config = dict(
    intermediate_size=704,
    vocab_size=2366,
    hidden_act='swiglu',
    rope_fraction=1.0,
    qk_norm=False,
    batch_tokens=16384,
)
Each number is 500 + 40 x the weight over its row's rms, rounded and kept within 0 to 999. Layers, rows and columns count from 0. Numbers have three digits each. The size before them is the row's rms in percent of the matrix's.

# layer 4 MLP up, 704x128, rms 0.0802, rows 433-449, columns 0-127
093:509494421521571479447464514445508455538477421493488491544591576488466406538507515495454543474461462466428451448560496475463528513538426527550547505508516435547500468539500528484461493520483502527544453498461500478510485484532543511510508504540533470463487529516553455489505470511507580438523448540564530540512533572560471529399484486406496483497585471482513472491558515469473437488536
095:436607497464552512481471539511452507586481445488466433477579495506484465522467418496503457549492484508531530508536484507533474514508565520413501447472479485463478429503489460434403512471506490499467501495442524505551544547501501415454441496580529527490493509479530504540509441504439429584536543516558537541520534484479495463496463477472498471471455458447509577539562508501457464498451
103:483507405523492484533582518430442436499471528525493528462448455416489521527550546439491496508556493483465479535554512448524463541519546565477521479454491552444532461489501462461544506530492434530503488561520484452428485432477504493460505535559527543462453529502442426575492493447477489522543496491531437448533446504484535438522501506490452510406447505431520453415541494475462488524503
092:462472469547563480527449492538505507470509564547454525409479437464474438528491480512501501472548582498542425541552521537507434457512509499480489375514505500525483564465459438513573475463487530532510502442544482453535466504547487499552562489562536536520537466490432475488447485469509461486513535497482470499518431431432455503447437521509527469507526508567524497421448493436530466481556
091:466465551528470484536454471472512516476534503513467490468423522538479579508524476470512547559472499459494586474506556443504525530524446529463483473440536542547543531510435471496568583442560472456525487580599494571545448500509528515464495464438547521472537531415517523503460508473499555539535511514447485479500533462450498506463508500482536479488434464475499564469537480629527492445519
096:509516455467489503470434437480484504564453501464555473472494523514528468523510528462507493464487558560435491495531467544445515546539518396547452491513552526460489505529493490474434507471520527473503506445441577538550494587459537545522484502460516524576469512521509591495542541467447539544529461468494510568582531466539475581547465473521543469466425495496486481570415542501506464435460
099:491538547497530479463455507508494485478441519535512514500514526577535486507423519573538538482555485505481422461468570437449517561539468506446581471568526425556562481419440463550598503501496456508472522474466430540533498530507520498502432477512426428519534457580548509480564493491506501424521494537503475422505531511500491498509541544501435517474458477511484513503439450460542489493514
097:496416462474599488515480500485490455485527513521516441463531423503534491471386474524424486530445451513410483496476539498556508567538570422523487485580469448477506458537467475491509464464513514525513498442459576508553526505540436562572480456454505460473518527564530438555484539495536542537533482530532485492530542484531485455510454464543420476514481520535534502521565513552488510462495
090:512472500469516513500550585477520492578417513462527535443487467461462557467512536574509513466495557519541524445507463391481532566490465549498497541492469552509474558446508510453517503537524524487526507476503555450540520511536478477545534536584510490531410504573547491498475567547555573484479496510473473515527469488480503526487426448589472388532496457491463483450503544460513522541453
102:541492499427502436492570549486452467496426509476566508445440515519503528529534475455524449450486552579500471500498486515456547541561481502484505520425484536469515485487428456534546553535511511445512527472532458457554468513496517482499522445503518465505398489543514533547509458567476496527512462554427517540489448437539478505438497494496400448474448492403574513460431451499520510535522
106:496455427460471478490500533526483530529516514517532431532491533503491531519528416512514491478551461550460434462524416484453489500533544447509513455499481516525504472480473396506493460530535503493486563539542524513461480520544512553437442495451496485527482466547448509445565531510465505530446577475530491521579521486531549495545499584490434448507497604411426552512514461419524515454448
100:397420585518498463523496451492436477472500486510532525508510511455509498489446493562490497507500500477504417526508408477505423451494514490509436474530520444469514534491517547491503447520548498534497497476557475591433456499524462479427492518538527512529531463533498520555502437554460460527394542444529438491458515518512519533469474545470516474471391498558493536493575498501466424441514
089:580572434486566487546520497500523527511485432459534478527507492503530527451523531412487528512468471499546485518546461428474513505449521514473498482544445532484428546497523498520443508525423450450537596443480526511544525492499442515524469479546466483558512460546509495448464445530459424502532468539449455503503554527494537430463455528571555458552475478445495470428512444498465553426541
098:472540590472527487569483482472457439486540506481534486452515459527520475423537442500535468479502518452577495447442552500629438545468481533555533535507489422427522506528431474568500502535496535497546500498493477516502546506515536510521544531468548457458446498491540468490578447528479481496414449475463487458510461552552556442424506512468462481515521506519436551482476484446493499542456
106:426503459479428455471500494458501442448458545578508461497514481557487520497462500464520531520478511487511506457527530568453480443540528573531498516404488553513463592467443488492548556427550461506555471457481492534534545416493508498440529557490479546547503491483500568474545506479458489512557444529546490441514486464449471568411450518483546531475525516506514509488426485587475534512468
107:514510478473482540455464545471537537540580490422471504572501452457488479535581554455537480463472450555492472521572424512500522503479517479596557491517559511442431520473452507467428501527509530470502467519496448563507488499482481491534484438487463547499546545470485551465500467423640503488455555484553470575511508507483580505518500434474544515486500505480535452473510470512532556491472
089:455495498488396588437475501557459478530479440419505575446534465520455501562558529448545489521525442520512534465603431473498483534512522517479546466477461543532415451541534523539500477497533429538507543514512487480461552459485508462485459450516487556523488402474499460485465511499509580520455501502488546549496431467517470460493540539519506532482572511434493530516461513461508480571512
# layer 4 MLP down (transposed), 704x128, rms 0.105, rows 433-449, columns 0-127
088:487561520454561518483532551445454457496551511526428553507490507481496477450490489492532467464565553488547485566414499476548445544500551525504437525497435456502470490390539462462526474506461471506497543458520532474545545545489555517489435464416547540535454445522472496534432439488469541532560516481428470499528452521431540457543465522542447519477464464510512478536559508449516553545519
095:571478489446474474486474497519519485453451489488508508471543536582570477448446481511499459490500407518458439447526571534544537451480463494432498508477530468467486449472486446412529537464505466536503518515428517526478489397524534506497509509514462480422472492568567530532536498501469449484428456533548459449508489476534500505514521454413494520542475490446503574505496423494478477478611
105:539538496553535501514450514545499574499480464519524436547551472559540496500536523529449502536499499475606501483473544515530504491478512521479544527486511483495424467503532524539429554499529540499453539545392444475489515476565621506567492467513544449552499489471450542459465447498535472468453473499513574480485476572511425556500500549464505476490455472466462459402459487566496542488466
089:504485485558485535509524514516469495347425574475423472496453467541498513502492527545523524551484486459530515455487544483490477478463523468527595571517516603480478475510532534487448511575461478567485421534508534506537464480511497525492474447478492498504463545472491497502563456430515546433500482493510555490548529557555478443550508562536486509488460507590465523472541495526492477480409
095:479489470481495551501491465485475468481454523556459513498575467555486539501531543530572443527464510431483495573481541530499473513434525517438443529586544494462505574527520486492583547518544620515445475513557514517472498497534508501452484522478495436500485493532417505479503465425486508477517577515522473495473484527531492563534508455446591421471560478452488495516504554531417440488461
095:435462478458541501477560527569460486468558531507526558501491478447520512510572436578437506555560479491556516516494495472577534526447547480422525475422516524487410424542433499518532487473509479502504455562505547454534440468497536391523498563534514485412485536539511498473453460484482502501504535522567505492436450471499504504510548546417466482512479461518486452454473471507489463510524
090:457500543542513463450439517553532436544535479512448425490519456528475503505454482449498527475449541466500503498553461459454494495474424411442553457524508488545505538541520480445568408438512376521521543502518558519519496522530518478455448527486492495523451458533561470432505503531485464469511526569539513459488576466456492464527445572448511497480435520474571523549545491486467511494471
096:559520511504463512430554499436521557550541507507450529525517492585533504564479495454478559593517460549457527564497503552502502540515504491450502504508481426496514432497463521541433488518478503493477501495504564540443478507398611499528545515466494538436445522473484470484482443521532486512499517499470398498516464510517600535444531474540428574538490461532510505530565509541488457510472
091:500489548532537564534519505437518489485437427489495439537493502482446502550463520469413563494517510518577475572513484523549446425476480439469481519521487450471440509520528510534466460453570487530492526418486509554464543468549466497494494541483543413468496492502458484579530479517537527560487539505503561436451525397534500540555440506488514542524508490520507445401486494500555506545448
102:465549515509499561548564460533463453581522499592454512496526502547493463472510548530556520459543522503507418501444542532524499479535533560459464536465445449538489521569484491487511493473515480537492588503512523535498482511486485529515412475426575415479534454540556485564532482516458477519504532483561396455438465509472526441522551505493472566429515495524528519493477491503498500549592
107:482518407393551486516509530487486483542467467552520520504464471485503527484487460439562515504498450559518546512492464522420467471498493488460440521497529477539506449496532561508536508483528530515420525444563555483501456489661441516546488461545517556539479516478414509515470508469471546465469537505511494453468481499490511460562500554528477432431461536570506475489561501504462452478444
103:520485499491566488534514484509484496494420527512515491472585491432543564508526467461554542550549497567519515453530525538432466416531473494447559501519497599498481543508455543495497496527446549546495532564500548433484518444474440515561506494487547461472508494503508463447543524435512614456499479471506589514421486492510510503481515433504524462472558456487532448484497504509473483449396
096:464528487468550533554540558503507511531431478589551526499526524499494468458486469535518500499508482504496514573584511535510501503471501471532503423485542480532482512540486530455548460512505563440541554428521489503562523470512464558512504461523447436581510526439464522596474477590555516535462497434605507559563495459512530482557495487519493556499509516402490473418513517492546531500537
097:542483554607543509505493417562400490505552470438494569438489494500483532536504500411460518513468491583533536482598493507490483464481435498477483453533504564532437553503465434515453481489527525477529512452479489549508513510532537508508473532505485576502561431512536532516492499523527443552495529423532524402526492484437482523490492459507488504523513479548482525563500504577527426531472
104:496472498536530479493430490484550543522526502523524522523500532531525497458518532561470465463524558513484505507541554549486438438504506436512483544439523473459518481504404482495551562568517543576589532503514540497556531488470456520520500452436562511467509568442482539556518535482552435533408488541506502503515503496482507579451537560498574513496553458578489409463477532465436491462544
104:568506530505527507567436498479537612404503536516408498498570463502465566465582479536534462511493487453534543482530473457454492422489526489459452504469538456492507535479496500493484499549525472491498501422498443434512542473578494513552503502484498586513503513481493493469406524477463469496465530423525499418545495476472492505546444533534578572558518547534499519465434506486487527489500
088:549507517522463482485446498565490546486488475440524470526422539454559457575534471442439481547481517526476560462593477482398521451525499512497568488466508512432438509486428510450536517515495523427525482502529435445473527516502488443455499539443467458515524535503503413478513510499506528439458518486468506536534488465498543532542522517556517516478455482524512479567556440518505467410602
# layer 4 MLP gate, 704x128, rms 0.0902, rows 434-450, columns 0-127
093:542538504483454501487488509550536547479568513533455409507523547511439518477446516515432462534468457533493492499499449485481536451511512530480428470497506624472415534464472411436486472484494489521524469424575496488516500563515407460433443527475442546543541445470519563517476515483482471468555559517529570445497521478465512465435486599525513525531484518514485471512475509541482509525491
106:427429562497452511437496432453449431496477486542479453533508477483441526511488525485505540592439473514473506530572521467475468479495557524467429454529565482453483467544457510492520500490459479529411461566430458557530486450501566520474468480526491545460519498552476511485482485530501447495488555365529501483508525522479525562464500499518501495487497464556556432489516566541463531453441
091:572563519537483541514456499522492488582507474533537534562452485470517516497599511487459587490423493472502497477457478496453531514512524409478530488520482494467459498584513533485454520523489433491449538539478493480515523530484472469493445423402476492527529532499527607419496500455578512502520496547466516460368536564497540490514545488467440544490505489471467485468475505520460508484446
088:518431441563596536520541459449524469503465562521504475515472523519494478495531510503480522480504431457407454487448543521537470480480501480427447493432473478482469533513421513470515478580538472504488512516463531484519448476508611481473464448507541482495467488421544503475503480442516516469492551526481549515481520493567424525504526496514532519491519556440585473555606455582516550524499
098:546524454490442452468495472472492506452538523521477452553391468537480465530495452495523505555516519550513512436407495549451536487504432479479520442481515529537477499567530436556468540547486560502480475508537544470473425584471437563433539450429536507446476494490472469427531532472475518524520528515402575499487534473566532525499456506554467424464470493513518517543539502519497474486492
105:518444468490547484502545448499495522481537482456453484489479566566394534471485477453513436450475532426524513496538457507497436492476447501505416568449536507392495515484523471467464489477542539535500471423503513500539524529466448510499531543457555511479513470493478485529482502527516525511436432470476385531487509560434536523447502503516502437569485475547454523444507587563449468466486
111:521471607509549408441507488524431523453506542520478502480501513549482489469516521551542460525544589520496520543563422460455465476463513514447446443447476487517492613502503516494503528392443516510511482449524464552497499527490532537504455510528450513491502488493452512502475496531480498522439506479514494427455529528516423521515431585489523511514496414575528477468563565468480533508447
094:529404547510459513473583470538422440500541520445483530474461524527502505460444570502510487480538552513495577518439526527482524516419444506556457500548515464543405450550509518525521536451493490490491496490401570494533510496462425530482574516486551473466520476511484443503480532480552517467468492478501468525524545539444502570475496587517516419505461436445471490454495484462474532544537
099:582468386429492516535462549516461514596510518494482474500408475475472502463451498481473466553546473483532542527499487518464435545484544525566518519502517511465416520490501465511456484435494521562537395527505510418496531506520518485515462549509456493469442600505548440545497578456552539484504465441503480506521536507534554441461545481492482540493478489475509514548470549561495525459461
105:541448489532437496502553437519468398402507514471452517469535432585462493471486492488543525451521532437505517537522534530452468454515564505464468560507474591447424483525488476492502486487472498501466433515501475460521547407488494527505445518513487458519484541558508414515526446521568554499474508501473451546504501507478553472535532526434546520511433435524494567525540587507500527470494
092:513465493545518553512508493637534522482441464482528452420540480547489574457557510401486486460501589498487518495427517524524503491540454471451462444479489479441484541400514444497503521469492537432488550534540565482494532485467499493457451405534520501521515527493568489480456440498488492470472477500485526526502525501470560486511521530513416493592457476527544555485518475532542542516543
099:592524518528515465494463428505426508487486512442514425507491555519470535411489532472493534519440477473547517542466438376458466499466505490466539514503531548451453546503493517498454492532412442551472465521459602548546494453566493478554488431529476503470536453481551500403481513492492495529484451508474514494470533545529439496503496530568542455554504501448491472510499455516422525507503
106:488498486530491496439524474479489531505497455515464494475503519510501472466521547418466455513458471510525575517550502472445500422504544535497469436531414572552465539455498458514571508421479522490541490471508564568524468445508580463422509504510495540547569439471437491518535470508551484549508486525488558409486518500386572524521512508481476541548526480469563464540568520517448511523545
101:606426465459489516449485509485506488511517549523495510459525560504490475461516535497481488453533461585461456493399504483508507493433394474580426569517503529515520450492453452547463553517476500513512461448501528425517517486541487529568454474446499505496501570561457538465520526403517507451549443517488489520427588532446504489453513471492538517536525475531532518461507515491517542546459
104:463492466525520471465473491533505513532482495531438485443507557504384466502410482553527554456557506569490484503458537432558438503464498445569461439528475493504534523467529494457501438556500487535467463471489549436507509536491493501475484442490476524449484564443483422471486534524444563452425564469484505499540509484437399488514508502525557474523511486549443513533465569516440506526443
090:487464492515543565429424498540478543458516479470498536513452602537488489498507548412500480423529542447513489492516403485477429499533494545486495519473539485398413444503484497524498461511485529490435497548445496546489529545496516480475447531508468542557433476520532477481523471502486492543485490470494540599504523552520494425433580529493489540498482483511532454558457528469493571565546
099:443472467531463522433495479494522391516453462390518486503494478504450571513496470480522557470518473528510526505506462590506503533541471501544438490541528567477519527524505502466555534438526515488464461544469522451566495526493533511494455533472529535535512565479490513410516513472451501432455455511530507520485556569489510467528507473580537531469513505491577536522450552517352523490544